config.yaml
num_hidden_layers: 16
hidden_size: 256
num_attention_heads: 2
num_key_value_heads: 1
head_dim: 128
intermediate_size: 512
vocab_size: 1289
hidden_act: "swiglu"
norm: "rmsnorm"
norm_place: "pre"
norm_eps: 1e-05
positions: "rope"
rope_theta: 10000.0
rope_fraction: 1.0
qk_norm: false
attn_scale: 0.0884
bias: "none"
tie_word_embeddings: false
parallel_block: false
init: "uniform"
init_std_qkv: 0.0437
init_std_o: 0.0437
init_std_up: 0.0437
init_std_down: 0.0
optimizer: "laprop"
learning_rate: 0.00118
lr_mult_o: 0.918
beta1: 0.9
beta2: 0.98
lr_head: 0.0402
max_grad_norm: 1.0
warmup_steps: 551
schedule: "cos"
final_lr_fraction: 0.1
batch_tokens: [32768, 65536, 131072]
max_seq_len: 1024
doc_mask: true
z_loss: 0.0001
train_tokens: 387800000
max_steps: 5365
dataset: "wikipedia_en"
Each number is 500 + 50 x the weight over its row's rms, rounded and kept within 0 to 999. Layers, rows and columns count from 0. Numbers have three digits each. The size before them is the row's rms in percent of the matrix's.

# up: layer 6 MLP up, 512x256, rms 0.0475, rows 391-457, columns 64-127
# down: layer 6 MLP down (transposed), 512x256, rms 0.0408, rows 391-457, columns 64-127
# gate: layer 6 MLP gate, 512x256, rms 0.0494, rows 392-457, columns 64-127
up391 089:440505500595522495364606490533477544423548472553467576474512476469430613594562496484453530502585466469466476529529388478361508514511518587556480456436450541481507436506449552555537587478505416
down391 087:500835575554425432519489478569503539511464488502522478473561526481529608533543535512565567475553500433505534469564496510517605552538456468494500426552445568548514518576527533466514492541442437
gate392 089:476505467386495432576449562480549569530474486479451466538550503479545473607538498544479515464558445459523442552514445587484459466502404488533441434461417526598526485446412558474466393485533493
up392 093:500504480596559461484527450517467526515481488521567487518582532549475520446481493428473477477439529594445513469500462427459510516451534507632605545560539584517534453495492485453548468455480498
down392 083:434322471535488505490642490518509530508550446539497456499574524482503508555554516481488497529519491512484529488472440475553535431485483452435519520536531527470508485445486557511538400487425437
gate393 101:549556489604491518509488508580465449569478519531562493553528509522470520450567541486533499491444560552537430467574578587513450472554476537537528539452512525427514495512446600510529485376459392
up393 098:518489490499438540500462509528490496495571506569477552585522532514480482505533615565563475517575622520466473518545474550461521563565479496473448455413384590427562548543436535509508508414556490
down393 101:480548523466484550428452470528441465495577424502461474527608515520506462476508580524598416493459464579463496467445454455445582504399454539475488508505440550523456472582479593458488413518455499
gate394 107:454422460471502518418551512409464583510474385528423561537438465508518584440440505564441503513490432445478386509421476535487527574488588524558502431523498414457524528489460488596489452561526490
up394 103:514501476581457530489512529519535413441568594432562486485532490444454431593515431429486517481482572566443562485541518470465532439427404551416504598446535509510501474454536472420535460519507515
down394 100:487414449525486539394580499391390512492434508471468493533473522496435452543421496481400456496489488453588511477527509543493491514454464509500500486514627422501503597462568433476453457483615392
gate395 102:446505469527429464468537484421505598524502505503470491483498422516399486496516541395451577463511414503436527435485464478527562476506500443459583558392415576459470484500515549508499541511463460
up395 101:499464495407476599535469477535546469477562553525591546495466492513514527458474500537479462511446607505536423507529568523452484481500513550500455416615627439500564455439491436498429461512455537
down395 103:512327412441452480526538563408592545462466577556488503516511486544466496415546612495519534517495544562533544498498512557465529556490492467433489460560529510509556497449502442491486496447373591
gate396 102:468475485545502585467470576508452497516429504486477486503564586469519458500483485603499494471497513489521451515510439579395501416405507581397580412494485514491560502495504463478547544583487452
up396 100:465487588533471588528489451508628518549341508404526522445628464606525462483393452510488541569569487535462486470542522483563452545429435471520454565449470563478492468532511523513540442439502485
down396 103:536503564531481450547509550479463487470512577508471512486390487461525492515423654509456482503492614479558524562524595610571498497552441551488485533530551557582378555501448521533594478529445469
gate397 099:496490436506490539518483485542507499546494590581442550447416477526444450521493389467576547521445520546445598462473511497582547501529535419439610485451487571497453399488543531473444491496484441
up397 091:482509513561465495492520407551467477536536553573503548456471507591498455493494457411628537491422494506399606418549483401621499528464515481412543489510454659485502506586481502433427449498489434
down397 093:476534536501531501503498434519512440544507428568537518496562437569545522530535507510568458437535448443417548414533466479611511580458477549584609456497436550539494520630523480552503529483548513
gate398 085:447499581501537477603422450579504484477452632489454453511575484581501462495487497426476462511497502574488464487551462626472456561575484472571487524513470591483476418530477537489472434470445454
up398 090:551441394458443475503490496524577521560439486412525522490459422455497531563486484577592590501507557553498543543486566541455501416429515590548510453533507520551537464426484518480482414478474477
down398 091:460420446512466629563368477501535466421488519513491536525405520407427530541526369561521545406514488533474533486524476503514470488480560516521549526469511518542541613388491405532580457414496513
gate399 099:547523498516412474457451431567560455563563508453487484501672524537558588500508538489534463537558540455578487515485552439498532485480525477453588465497529481548499486461489423544523504503446493
up399 101:541531485519545481434475478500448525510467512519443518566517565523482527458528536425492496429470488491539446485377498429421403505448543428482553560489496552441522487493505511518533595545492534
down399 104:504639523455428535443422537537525536504571501574546412506530507424502583454516452474639423424471581493521523427454563452490489462510569465476462524484616479423476491532549436507431460547459519
gate400 105:541450577521504565514411456517562450529500588470502408488520480550516464473443456538451528535503376503456567506452502486559527520501490565471442468485496523473491523493475456472454490488564368
up400 110:494523488466516488593452471520506548631473446550573449459460476456474494540574498448557418505545554437424515576461610491568472438472557482483417512462497546479511542426523476578571468543541627
down400 109:475308460493491528547521445489587638484435423558512534513474500471384427538532456466545478489445433501525546532493495474437462510540444494568521466516502494479502466453519505438456609471507460
gate401 098:503527500542480577530562503501605583438520571492516488473432436442569477517483447468556595482477578555527536484476644526418473526368545540485452482531540527504564418465619527527484498487429495
up401 101:461530462465576506473542400494472476533595487463609558498425584526545556494454516451456566418468529499487513523501542359563538534356607583534494533544557507537495491487561450489478565501544573
down401 102:546576463484476550532480458491544408547584555484540525545502483584503522447444440526450633567372574565433587526456396499528480555475493546603518556541482575530514516478528456476531445486520566
gate402 119:483476444449546522415600536411377497523472400654553571548446519456434520473416520550464425520534495410523371489485421447492522550494486521517511454474532419457594584473463551586412519530544511
up402 116:512526519533514467510402491508534463366486523481391489485613484534493508507440489454440481437519506607535562551573546535540421465464485461510488616585541542577344415508521432459483529461434467
down402 112:485471555520545406436584511387399514524515478504514514599466490552431570443498507397516502554567438486607500425467463561548525463508544501514431531510499495504492529483458462466493587485495514
gate403 118:548372497501460549550405450533574465487537565478435486478606452559481446486448513568475509467578520477451582450530503517502496467518433447449494583467504476525473434496475473439490458479573508
up403 110:482529451551502450470516501489434546507460496592551583547375537428416594488503508479485499492414525589489417523509505470476488538436539539574530518509476464550505519420465553515544457503429424
down403 105:566355484513459483533373498524507532466569507589530510482632493517450440514481485501466511545501518562458530483544506524503514507491486480459453593499424504490434413441515492532544447386551512
gate404 120:466483536489429448484550445546467476525477384541503452526507491491517567561420510466465519444431392504550443514374497499511539496556444474501604462490490460494501446471396392527471491554531450
up404 117:603449445535547583513461502506551463422565557562422523448438517422498487462565492464588479463556544539472508491579469522430483539413577498498450468454591403540399565430520490549410433482461642
down404 120:448411533423470423454565462502472509472516439499468476436553556491496544543550448491542436470502462444470477491373390464513577499559545445395557469511422521470578496476471452457494557525537494
gate405 091:445478418475431565434506595518507493506556503523548503596455406382494474468500541468545517451460498555552471569554580477514562531435531541536588496530606563559581467458419572589435511483400472
up405 086:553475560477556469578435482459545518523407508500463448445492502570458549522520473464381503511550506405492495428433409436497404499522464531443405515444458444464416454474589416470590507480600547
down405 084:499254451535516446519505505501433550445446478388441450493594467537415526410511399467421530522497472453491546527472482472471416428598513584397416511355479530533501511387520477478496495461497526
gate406 091:501489499478517468491568511511499603590464545499463535456480507516429518473496571540501455487558517477571520444479547343482590435526439501520405507479438453417533534491449504541547498403549484
up406 089:500489521571466489545505520464554490526485525435497502455600529553544533546445471425531486509549533479517510454543386460499529449455470477435372508517454503484528515524488473547608393451518457
down406 084:534609491548409510527491477431514488547478391548551519509459489440555537503469498464462561558420473507503494412535494493521400552444498525563465453507579406540550607526490379533466436586492472
gate407 093:404535516554454494509426492462434473488402491422508478470566520549454425529523463497477560524492582523454401432530446562472459489432424582536479543516530513520552549571555570516572502443473376
up407 095:474522505535453412494409424547501527491490525491552479517611462557480529527521522512510472458508499459538511553531453461526515437475430491442425548460470549496434455476401553490568388502467442
down407 096:449371522534570398484552507430519492530488463536504404550534478541472531533479538411482562445449540467535469579454557465494557503461481452479587507498499457487491411453441494553536541503519370
gate408 108:625493531457531509605407502531620505528524604478476428454596473513492552541484507530511518471491580538551517466528586494513461556448515411469449523524529530524532368527532583515530378514554493
up408 108:506488569457608522495505502610534462496452494446493481484429468548522452555476560508561525446475430511520558541446506567486418476394459500409474498514510522513486378446449556543467469476555485
down408 105:512628498556529539470605571421451397488485437428491531523524539526507491545489519541550463467523519464472379411457441431506474498513526522565504434513517504486523562584526462505511547504450447
gate409 093:501480529556525500547429528489453429470484450543521538464541396603473510520540508501511453539484561488503465411546516510552444564489494550517385597518479512452536499495455540466470424478551530
up409 100:549485545425500552495452534488492360494490472431462532534438416564522499426543480419531418584445487467433476474440538443524495492469550534432490537549544506450449494511586472503430504531476510
down409 101:436625492522477478501522591485485489483603510448539517505489552473489519547478549428493489500559501509485446561443502521480463400544495523497583444485518604468539436408478526535447569533527512
gate410 109:418473411456406521418594536421486556523464467528486576472406508448425495524507532427550463414558449516435413460393531553452585496476533515442483458469436523482533520485498529480431470517527484
up410 112:533515505517550549533488541463427477582495545546491480556499541437497512514444614544473445543515467474468493413541474440524421441464458504424501473502464464454405533480483655513545572481460534
down410 113:457547548451385551487515529493518510534555526454420493571502474481548487523485580470455482476499487549487524464585597475418492513449433573549512571454362501499506541500542673502453500485410498
gate411 095:432485501456461415416540557464381548498520423580398475584447509510453526451535543513503500569451436469444428424533461450518526433535587540506501486505494507472519602491461510479498542550507529
up411 096:580461524544485566508468512580537474459531451506472513454432453529470566560511508507545382523475433561621430424437425587465498482591494561444519517600549559515495457528444493524554494464528517
down411 101:472454509551483469524507541520439533493441598499507437514467438459517443483464494495511468542522570509497400451450438590522421468469554518410573516510595470556497416523449401482466498431611590
gate412 095:511453455503459487487460443501498480443543532530504550525496544517380497405378516532489497498527525499495518432539437562414489511473499575542475539509544547523533408443462479483429517472498412
up412 094:479525526567574492455519555441534458515480493508468458528480426508514515547590447491443456430452448515472471486425509437544564424528471470521492472445467393504500483471574439505584554541473538
down412 092:483404484455503441518574581438476494499481488526493556521403512492442451465537520523419475564461450494437466387451503518380523524528464447559344436488542391597558450448470433542521443481456495
gate413 088:463496508447471459553518496574461450502495486506452529468439521492500519487523459448540400467475465513408556524572557610556456516463494494526626411550506636541506473416411599559396485505432459
up413 089:458526493422456590546552506546504393453445521432377482464422504520497525534506484510568359490448490492514562457519526600573549487510603537551538489502504484448492524547451529594466472506405489
down413 088:491545507566482460490416556528521526519451546457461493491440526453535519512559570475484532448524493488544433510513495422556518585574592473594439453420420445454529473544522454533496509421538515
gate414 082:465489550498470422555489536558505403577558560487471539521531536546480474502518546550463459535498446562462500560450449526486480407589463375424525504491418518595499529524556359434470517522425537
up414 083:401458530605444408527485510457504506475571412599578494536543498537487494511496540478438406489505435441553544497489565537598478496533428423551354505401435502490376560535519477521575484517544483
down414 085:522554428451521503491508545557570565470453478501459503456472499576538529569518498508530551471514521473557465536499597500581456553454510574476408502579560458531589504515479579569420596431528499
gate415 110:533514417546433564517552569553521529517490485535452507467446557436529556492537517450468517405437540501429622519453481440511447473446517525494522553506536518625464501526570534424620450539458448
up415 109:436546463510397438413495431466456449472482460522443485571442550449430570425608505516494528549501478426466481581438472573511557456404528464523559477568499556491491485529455506522522514634478457
down415 112:500651373512444477467518501501578481528468581493536483489540531523559446482559554524379482550540395490509509504518459535532504526460527437497520507577475534533606541394504475490480455513543531
gate416 093:468531497576491581475545530412438472594506519529446491477401500520516516393472539521538528546603504519554579567508495417485526538454504498632485462568524475545531511478521447576429445558510576
up416 094:499493503399469465605418542495499542500522544596516454535493436440537498505512538494445567453428538520438480552568512474608525428536501498482468541455476512425495439546480558521476528461429535
down416 093:556501563475529490539578543515538490549580546545489535490435452519586570498577520408448515521454433562541407576573516387570484453435479477467413510434535397549465493462497509562610470445428522
gate417 120:482497521440503503507626544533468508504523402560504508452403536506548518494489524469427490463484418510489486468342536516446557503511499529537540487510526422409541564486488428513416609585571474
up417 113:474474553504501458547563448491464474584465413499508497488515509513543550433451531563536427556523430549402483441440491458480531605556513464408451469491442469496570539516541437469502503571501475
down417 110:558574494579513506487363417527581450530594587369559514487449439524521495477523508543479569526401637471569524559588527487525476475466480421484510514545554535517439526532493601480544530416442513
gate418 100:443579454528481574529479546466588566516565607458534532460499470535534432547487462498533454430437630504456586586543526466522472574500571467397419467502462594589554544537576558514417489478502538
up418 102:459480542381477407445517514533398379528505391403486496614437497503468507347494471576481461572534478364564447414475516446545521407502439415418588484533511493448522445532492465520514600513470474
down418 103:458468510515528569450509425520475487454552546589430577515588458556492525599538503484497537498490423521508489530508470515388507525472544514532554488425546525498444485409434564504592579539502393
gate419 103:445497530529499537507559490422434529543409517477455580487567596551539467440461486545474579478514419562477431486455433447494459570531470507586427485550508482373435599485545492465506588464568471
up419 103:581504411485498505509565487531608544579479403561474535470407575536453484558480498468497523458514550608478504494404469468434476518474506433615505459539475433524457518516551476516518571447521484
down419 107:526508464462595507502587592484599557491404463565550603430414614528473490536432533488585458455582508613462513503471488525529541490388506469546508545528512514565433489483510561499525562466541542
gate420 094:481498492581545483490472443475571509380497571504540507469515533559437522516508493568417496437414460565525598559460497552474581535434571553477463480465436409496398526414449505450471464510463510
up420 088:451488550521549452550428475461560503469522481438466484487638561567506509471404449591455469450450477526500503505469509429508554564512524555485459487429386492505434593514445463493486574412512561
down420 092:510578517477573507519438522548497448460585526402500520497610436517599479528424453576584380494502451505457509401502470460503445470581470482495426517456518508417470534533480423404614533495492608
gate421 100:519531495506582502436396479444463488493479528432603516551495469559433430441580579505539533592465505487455415469435427559501443582530509492425450579445491498442482511500498515537511546396556530
up421 101:506472499446508512558581539553519488573520444543354473461520514431602600540393404475515456458533463465536584506540584424510566422467448493547503438535533507538534523543512485463531471627466501
down421 089:475253465542471463474534518553560450452537587506514513476460485460373495449566537471465521509491458589517443523541533472539460449459483543501531398490492567492377522390548451478585552537418430
gate422 098:505501484486425520486552428527549489478485518507534526583479468483426564398434535498288510528451451494542484435546481513559619543508491494509574556441579447485560414447493485475547494446435480
up422 095:516631521534505525517501420594463484517435461542579489518537491543506518405486520453417558549453415418572503448600489499556568559531501475529555576516516478488498488514441501475525456495460567
down422 093:517743504507570450524480507689463516529532468484482542532534582507618439517577453528574500548439480376480514503559506450541482507498535443502451593612420476581477598641528456467450458557502507
gate423 098:578485502549514534524486511619487445560449534526430440426510535533452460508536477536533567442439545550510508495418526545538465485495536617488566536460522519550418637560468548509492420543542520
up423 100:495469471543572564541451537600640476545494556495466419403593448497500502539583500552553576440505587550453549484476467488581493524444504512574533423545463475482508468520539588484572416407437522
down423 097:430584498530507506585484506532380442581494468493532549484568555545500419492512517509473441552456568510568455425563461477515610571534439487543515481468631607434421433496515447511476568451530551
gate424 108:501448496579425458406542557476514503468442416571476551547550462518496420460441507555501580394585415499476390483538507618522443568503439591517561529543429587473572464539522615461474475569469445
up424 105:443521474521690500546539521477521489498431523472578449454510451496554547637558529557438501504457632536464513505488450446490478518560554504484502415468552558527479574499485467485571483590582536
down424 107:488458528508499490558549574442530470468500455450488389498563503484468621534536561464499507530566546564498529434556577481532545498559609444402449388455522440473450566484445457506492535518505496
gate425 107:475528480479538438507445399547488548498478414523478411541363594376455501485431501533477553491507459489493517518542587548438449541480459535539535515438516500534551569463568497497477469489468538
up425 107:430494480457476500586393470514555608534544590508533449484469470535525503536548430527489389487476599508483580538498535518581508474474413472500396592486484511507409489482529548484587415426494489
down425 111:450536499599488532618555553577412499461459469479513540453462556542491541532470456436397517557435435558449539489444488491511552549506479494545507546436440524457415404470579476575463399453494470
gate426 088:439522497458493478454481499430503558466606513543452523486503523507452515488537454494615482523434573387455582501566501515537501447572499463474458555445451542498454556531518501498546538475406513
up426 092:441480524481468482460515477471431422523514492494581467571554502511568517500568555476506519501456552450504531567582485554515490501546632511511532432462534492480424562510464515522474416516394524
down426 092:510524491540579475596562579514564444555446506516486532511478459528459556542431452472454541417479487557489467474500449529471601535512441549481513490547602542559560523502495399508467519489555419
gate427 096:447439400453528544514516594438439507594466604633506440573467536474438497480473516548433500599521520565487554522478530453519457560426486480555425598474524455529585409497472554479532551579386433
up427 098:529563503560488509442447456568571528394553428402434515498487523537516526496492516521542450409464507469513426491469586548433544491606514515431585449504541559499454533393596453449500476449560531
down427 099:566463513501523588470490507514531581495480479546351448506505517493411530525475508401554509423512515448531471548511515517492529490496511532496566503442588501527502518416499567464541556496429512
gate428 098:447500503523528599552579504535528567446397475508439536553490511492403561459502489471407553525415447482508411489439597547435584515516454482502480484537571405378526453414550520492568446517553469
up428 100:572495461466498488457415562424520464565537594556549466483399522478499399510527533468520476469565562545480579548511477507535402508443477544485516544414517555619433465487425459524439574436423503
down428 098:468432420439517545440542548450539487512493542543458421459422497414393326448462516463465572493435539539472530609497465523500426570472493528491563441465528568528411435433533448495523494467437554
gate429 098:625478517604482488515489536469449490447567458560493531522563492476434465502468510521415472483563457536491504584485526511458530553523449484593499539429447518502397474521542440525564566445554450
up429 103:576558506509460467527469559488542551459537513453480400487566449472490491501382545523499518535409490492504595577455621491530509491413485513647477579479448529496471436508552449506501443479493498
down429 098:485536549537579500605486525547591513531406467425482454435429503497471563506496475552544491565465586507465454416488578481422504564514452568519477491461505501524525461510423556521448501537516432
gate430 104:506435514505416513449517506448481522537505514518509510517458546414401578520520552460412504497464497525505504481421533443519494408554473574558675521453526465402507489429517440482513471571446403
up430 106:526472571534466472517513504476541589590523522497574505474464548462476543489594554431518552507444403535500504491428475485521509459548490562480594478479508480475457531549516454514555503607466470
down430 109:480683603534602400523526445446513448542506559442567456515477519515585531498510505478552509554457452453509493486519493489559425468533565437532477413485514496531491511604461517523503505552593484
gate431 108:537553515494461483527526425473561475477509562437525558499555473534537474536392536460484548557478512567542430529535541491524476500462566601414505561504561612590453462505496498486467457517415511
up431 109:508489514386513464501482378541445496413549453418450608420408550532481533498602597624459545580509454529465514497521506477561481454543525540531582528447447579532531608530442567456494498465516492
down431 109:475579424513467540401542601492482437647520463542485570561480446419532508585500451482521491487569486461476575448446493473514467578418506430394443476494469473557558603578574421564474438501544509
gate432 109:552516466483532448547490488536449433477544449478480519526466485430501401504417497510479381437536535493467548527488461549543500508474471414428612506453444444560344494480364431538488469518543506
up432 110:542480479421454504498644483488482541492481488455473573465480488567493481463515504465516565533525494563505407512507542535428521507484493581554569420536552473506582611504497492505355571579487534
down432 115:516430480466464465474549497514549521433525493513525548528594476489530463416566593459507483475499483459497444480550481507541424458537444501505516487453504547438418489508523500483639495445465442
gate433 106:639423529501442622537482519457479532458560487539508522506488477493470464504478535559482471453490530540446561401548446465437503551546442496454551481534544372484532421497518443486473508468426544
up433 108:555458522551573410467539498581507446501496546474525536455595489567463453493596542493521472482499545584526405497430501558506461469558528576469605549542503598563417469516419531466481344473475435
down433 103:475481566469556435464508494496487529491548581518531503521514562605502566536562591526501507485476457510481542556465410550466479464482466616513525537566448558476411513387490629452542509531461528
gate434 103:475508535428451464540423529561529407490503456542526529523603546500528488515477587511491535543434440632554522488574473508566528475498507465423531502520491548560553392448490462548527461523396412
up434 103:484444388593480529390598495413488573510414552454493489509447442507479479557476443470521460467553518478422438486528477549371506516443462526565516523499469460444473589535560506505476499455555459
down434 097:523310399478453436491489488449488535451417494439514501534490442512405481528472506535498476494524473533486540490572475496410513479534411453476521528469420502505455500397531473522568539427562477
gate435 095:426560442597509439540512490525582489496638436402526488588481369579454491448488564528549607544551464478559430492495460589566545479452564522500477450556472509473532479472427580548575414511438518
up435 098:463482593572517515531455518456501431421504538526485573503484508482431499453504489320523466396545537449501397468552523559495469484508490488490470537452487592544374467488439523468476488501556560
down435 101:506530419513573508466483470455490425493474550537470461531547513503506468510470492498538514504422529548463571473470609521508574533522460577425538599565457437563575387494525410505457468507502479
gate436 098:531450440476562568554481437532602511489554544451508487489347441411580459470446456496534450461434575468536533562501558489577450523486501521538440509410525458566426496497495554511443456467519464
up436 103:552480491553541512414580453528529461503508578479515467449495467495496495460474474467486596426552358522442440468460430474482515462488448453490535483590480544512526496498529502443506523452422508
down436 105:570378516526560517571469489506528551504498462488435536659545424461531524396562567430518524469599533591512520454590604520526422518573479528516462536456514467472526608524437498597600368466447477
gate437 103:701509530569520550515523400503522468510450466545483509541527524519485536506438517514478410486564545535561482475493530517478470533489408574601534499603535416503564489481534530408508424480585483
up437 097:547456438455486546642400543511591503529587584517462503427486432459504493489540423491521526566457520446518621536606491552548502573470402510520402472485515530568412521479481575408543551356538454
down437 104:428520475512438493493550451523506460494422503581465465423568609458472538544541530553488536607514500403545475470454543383512520595615483482515540555481496423495549524421504435480594545511554488
gate438 113:474429452514539530476507552522590522514432565500449479581505408447532643478564598517530576524436539426519560471531545479363595543560494503503546516523445511447509470470567548477535487494486521
up438 115:541526493486491502506400456579483455526545562563522417519498509481498467476535422510531429584468605446523505561602478381500446524416516526529511622455482509486430467516517534439567326425465598
down438 115:597439495499488465491449522522451544523433434517498482424477529482508430494479459468562408499545498501591470607498533446455457410500417494553442565451572495534471490475479387522580387518510563
gate439 091:501550479630531528518495479539541461526489467512514577479455516552478536498558552512520572482428501508446591496540563451474442481526491468571454482512526527537565528485488497434476524576482551
up439 088:467431515481426468547485523483547535471588589544598471570498566457413456538506477477525409495606559506419583511450552546427511460480526579488456528470475492456414540455556490507549418420497463
down439 086:560364480585501498508453469586496485455514546539528512527436499445454484478537472506504444534626541446410496538491486481523491440479490502557502512502460515463550511473510490539452435499491583
gate440 100:503518517494379555479430493528545508460528483460493470467509564517440472464448440495506610425486551580446528566447455425543453523476550561498520514492478568611492487498515418482482591517515346
up440 103:533480541628450489554562492518464391434462434486527454425620562566465444448395558517510527485480565539519411508481435528502595441531563545419571454532514528528579468472390475457443582502521506
down440 105:484539495520500513466571554435447474462516475538497526416535519473427490477483551521494404454513505465524401513549491535532564487569500479461493466482556537437562428598414537479504579468532530
gate441 087:589505509507481442502482579481449464511492422544365457468439571457461557533547479601500487532396487565474553536486525532398487430486588551613593509516443558475630501488514546548488601484439501
up441 087:477530464504519625545489426483581530500495545448518464562510438554569563483521443429524553422481563494450489471521520544560512540521538486481480518426558518341546531495565482480507533478550427
down441 086:426388462439464493525490401505476516463423539513542504518496506523425565497503558507500528518485492481486449524444510509524534495601534548457441471398539418434427506505471533552515459468529490
gate442 107:417588483460453547476573549563551457572498587537524475444530459448528552605538516514470458513423538436561507477483621523542465493490538526441414521493535479464467482557535577443530420487485453
up442 104:459566470419444501609550564508470600587518509512474537481376571402505554567520507518476493567453486386549517583442493521527480484464547553567462469533558407523546513562527487470506523509518521
down442 099:416660495544576561473501474535448460470532514506540507504492514492571541551512532535495480576515506562566578518483587492510510566493490519541468430446544600400518509470530562568481486556565537
gate443 111:549505468450511469464482429495550614498530482546445474469380476481457479570532509491402446471588522416471602529404534494505522431477435440484452522537443497570442498502517510489617463498533537
up443 114:473512436446518411386516481490372509508522531507370461509547542529508484512504533518490532508501454541468462500459435514493499485493466549556524445492485536519467435493436507526407634456489502
down443 115:431506519474481526457533519461451495514512470543437511533499555561500464564488582461413477493548491484443544362425433504448520445406338427463543481517445602566463474475530498489512503536488435
gate444 114:519554534558543529524463474513525507576503566413513539510528392556465432476472534507582463491548593481494473541592499532538417446422464537541433512485567485559419629497510534479527360457490479
up444 115:606458417532517511579506515560497429448555541463492511522491477464542478489482489507512531502455500540504445560572493427471452477430532544428538412499581559546581456497478565463526510528480523
down444 115:474487545465493550570452541443508423471516524472507517541449508478479538520564536432469495499508445685440476552547493437434444469481431470538535509477539543489476397476480448471628428568488517
gate445 089:478511512512533546510419447546564464503444534389523446472499559449513434489554631452545525528563421492537454492489520431489598459562415490445511513468407536437510533500553439441634512399534494
up445 092:493508463544442603440469503474561528500496619436470472537501598435444434495575556489440529466555439531456497484529500400446577467453443466493606519469461565471408509403558400483611481354500453
down445 092:537559569527558445541428510584501476521574522432478536510538500437572521579512581551475501462429434477531461500543567486510658468513451578524424516502391454453494546624465502449491486522489524
gate446 091:464498578553481512484444446511563482548522541435453478448493497606521503519625475614485483549445524432425515495575571482599497526476536421426539609476451490497485482502474504585487548471457554
up446 097:450452549571507587452497405487504584578488485418476507488451547564482551477595482576455516477496448485486546475528571471572494514416541486447599590506490463520540480518450467602513552415483553
down446 086:595741468535530414446579536610443465436562474466461514473611521471594510582580547558589488561485422526535433521496520514509496564546525473514490523443422491388475546558498488398458481527539583
gate447 096:514453475405522499546456394537544527514508518471507522445408422505576463508496467511556526523482497512483478488501489551509531457491475599467566428475521562529582468446440485510520512521481520
up447 093:462497505455401526402554513432510545492382408493493563480450519490481542478516635561492503542549392476498499490397551548499557487488507482432593441499546423464466478503489495568514576558566494
down447 101:575442490474436441463496513496559559562410434549491586571509506439482521552470551491487597546509476384456538493476443587504440541450502505448443493476490526576485517483438535593514466527532536
gate448 094:500472401461497464528468490514537524545485583431504462386518534408445522567539461492494529546502476561546468517483459457454521442460460521536528499562521550581538519502541480460452489427430526
up448 096:437449495592531504457543417531580583500453446414516423457430536480547531488541426518470423514499449458549519411442529531431473561497585462579468522504498447482507505524460397510482520467546515
down448 096:504709603476545525455507524467404458446486524520460517540559476597518409475478465467529513473456560465501538463572460432522486582538594497482417400498560438460474509570474510533429468504462441
gate449 108:490494505480505488510569431572500610561479470481478455535360485509547424569449452390434457522514536535478467523460427442477497483482475569485414571587539536545459610476567453503501534595504504
up449 105:440421534528500492478483403494520493459495408577559491612492425538470506509469602602477466463528554619483410400540502532475527527464440466441486487521478532518550490477458528476524510543528460
down449 107:598454508500416454551546560522563571559484462458477552440515529474565487483467524478476512569579560536448533553447555562537472584526527452521466504560526470450380495569502516466493558461538564
gate450 091:559538495409437443542502459541519490567591538562545510424589555502399487540452571511507456494522524471504483424376547446545533428510483548421563500506531570603495429471429524477462417547476494
up450 099:501500520479517472494455469543540440506531521503527525419565501517467491574422504553495587530570449512437521413456536385587561488562466507534423521608432574616408470518497437492533467495497479
down450 090:500532451448471535508576547446567461517469471465479537489461440496462496508450493503593427449472493479441469527468521484537499540474440434558485467396482547503610507619585498529519604513467436
gate451 107:397521454502428444495528506537481549517427502509524439518456611526402520509556514425540390403482599519591457480580421521434517528449512491563471516470552485538488534506536483524535468424473422
up451 106:410556498514559529559432439487503488520552535468532537586548489532478496528527525441557458441496593451501453507543525529463455540459436572475461503517496491401583586562441519519582487400498556
down451 102:474568521546623637539501442512442436550525435494549448532602503540507479546444426532459532545464511460483551463486553578477511536532482529495464420503493520513574511535458519553510397452560491
gate452 101:512472513507459526473453503479503564460509543407549374470465477507493499506465467477494570448526484518523614539474548493494511379523536529551477525435533485515471525509503435543494557532460396
up452 099:434543495573475490517561558524446541609466467514508489520414496460538540388579515460538529452455472505506512505515349519556492514438541527559499460541469544464533562484435488389555560511453429
down452 103:425494470473452498475538466489489478513535413508524549507597525479494597503433462503445560417589424382485443542562433418511511493485525494443562552468500463442438476515554452506516548465450479
gate453 123:475520535506539479422521459497435358503427360542523522534577516573472512482468556493489424478475453538455447474424458524539529454482483531472555502501468512399571479519477492500534568520539390
up453 118:525552527515582417420536459453489431534393460493463423491500472531480546450517517522497522493457442413502489464388426482512603441456479505499505497543420544367582517488493503558530597634527437
down453 113:506523431468464537565447519578574503536549609447456533474423419482528528487465510519530550515439547540498568640580571438495482447446474579498413558444514494558429528468554617495471415462448569
gate454 106:504532448557535649508451494424552510461548521493453466522409545478517545424489550543485454546576450361544557538562460536540511540525537443489513462435460462506430511478570548460523499433508592
up454 108:496477549504584479464521558491417411524467363494533497539466506531457517417553520463537533516451386544519432552450535510489514470560576504474619497446519476329541506500491489566386559458562456
down454 112:447460470538601574524571506508536502513482524498425471566544556468409492511526458541446609508554485452513400459439452469606630407466456485498605493425482493515489587515474549438547548497538446
gate455 105:451454425576473435546651524548422455506571434538538519496581559446478499460523515444536458540478498479483453478456523498459470476504497497495593484424433534474483487512475547451522447478506450
up455 106:513500516447517590476498568477524540525487528497540420517347430494504446504514453569448568376486483512494536517480478509453568552504473427544454544535604421484561496483630516568501571518448495
down455 100:504275438525516400454561496542477530594472499466521528538464526407422529517497516453443456426474449488498445517493527460446495426496523432438497492523466457389526531432552530552421602501499480
gate456 089:449569451494530406445548448449538474523477441481525527455474500493514565504533458464525492382571581468495489437500516578440532428528522550543540426483503406491511598393380463507444542559507483
up456 092:511484498513424504470459479526524545516455478451435481505521494564463533461433463415530524503461494501404410536473460548548483506565440453367514525485513574534521462568507535509375470453401451
down456 087:532366525596561538536526528480565460573500547533390468484499496501426456538485493487503524477520539516506545417547507520441498505485468603437474538528545470566427543395432361487464534503468508
gate457 102:477533481586570529509479570534543455439467519462606518564598495466439555416399480550440555487417477530498414449448454546530554516561530468478497445527508526515446509406455482475507432477491424
up457 103:421566500507512513534417505536577538399465554494527462522599444458507557416438454537512536471433450486543479496452442558526568460549486423569433434551471521511414542515467477427600466513511514
down457 103:464543508528486478557475502518500508484486548481497498510537443543475489520555565614489442547425537450494506451541528524473558561567456442565442504525444467528418379584533491490587435551471519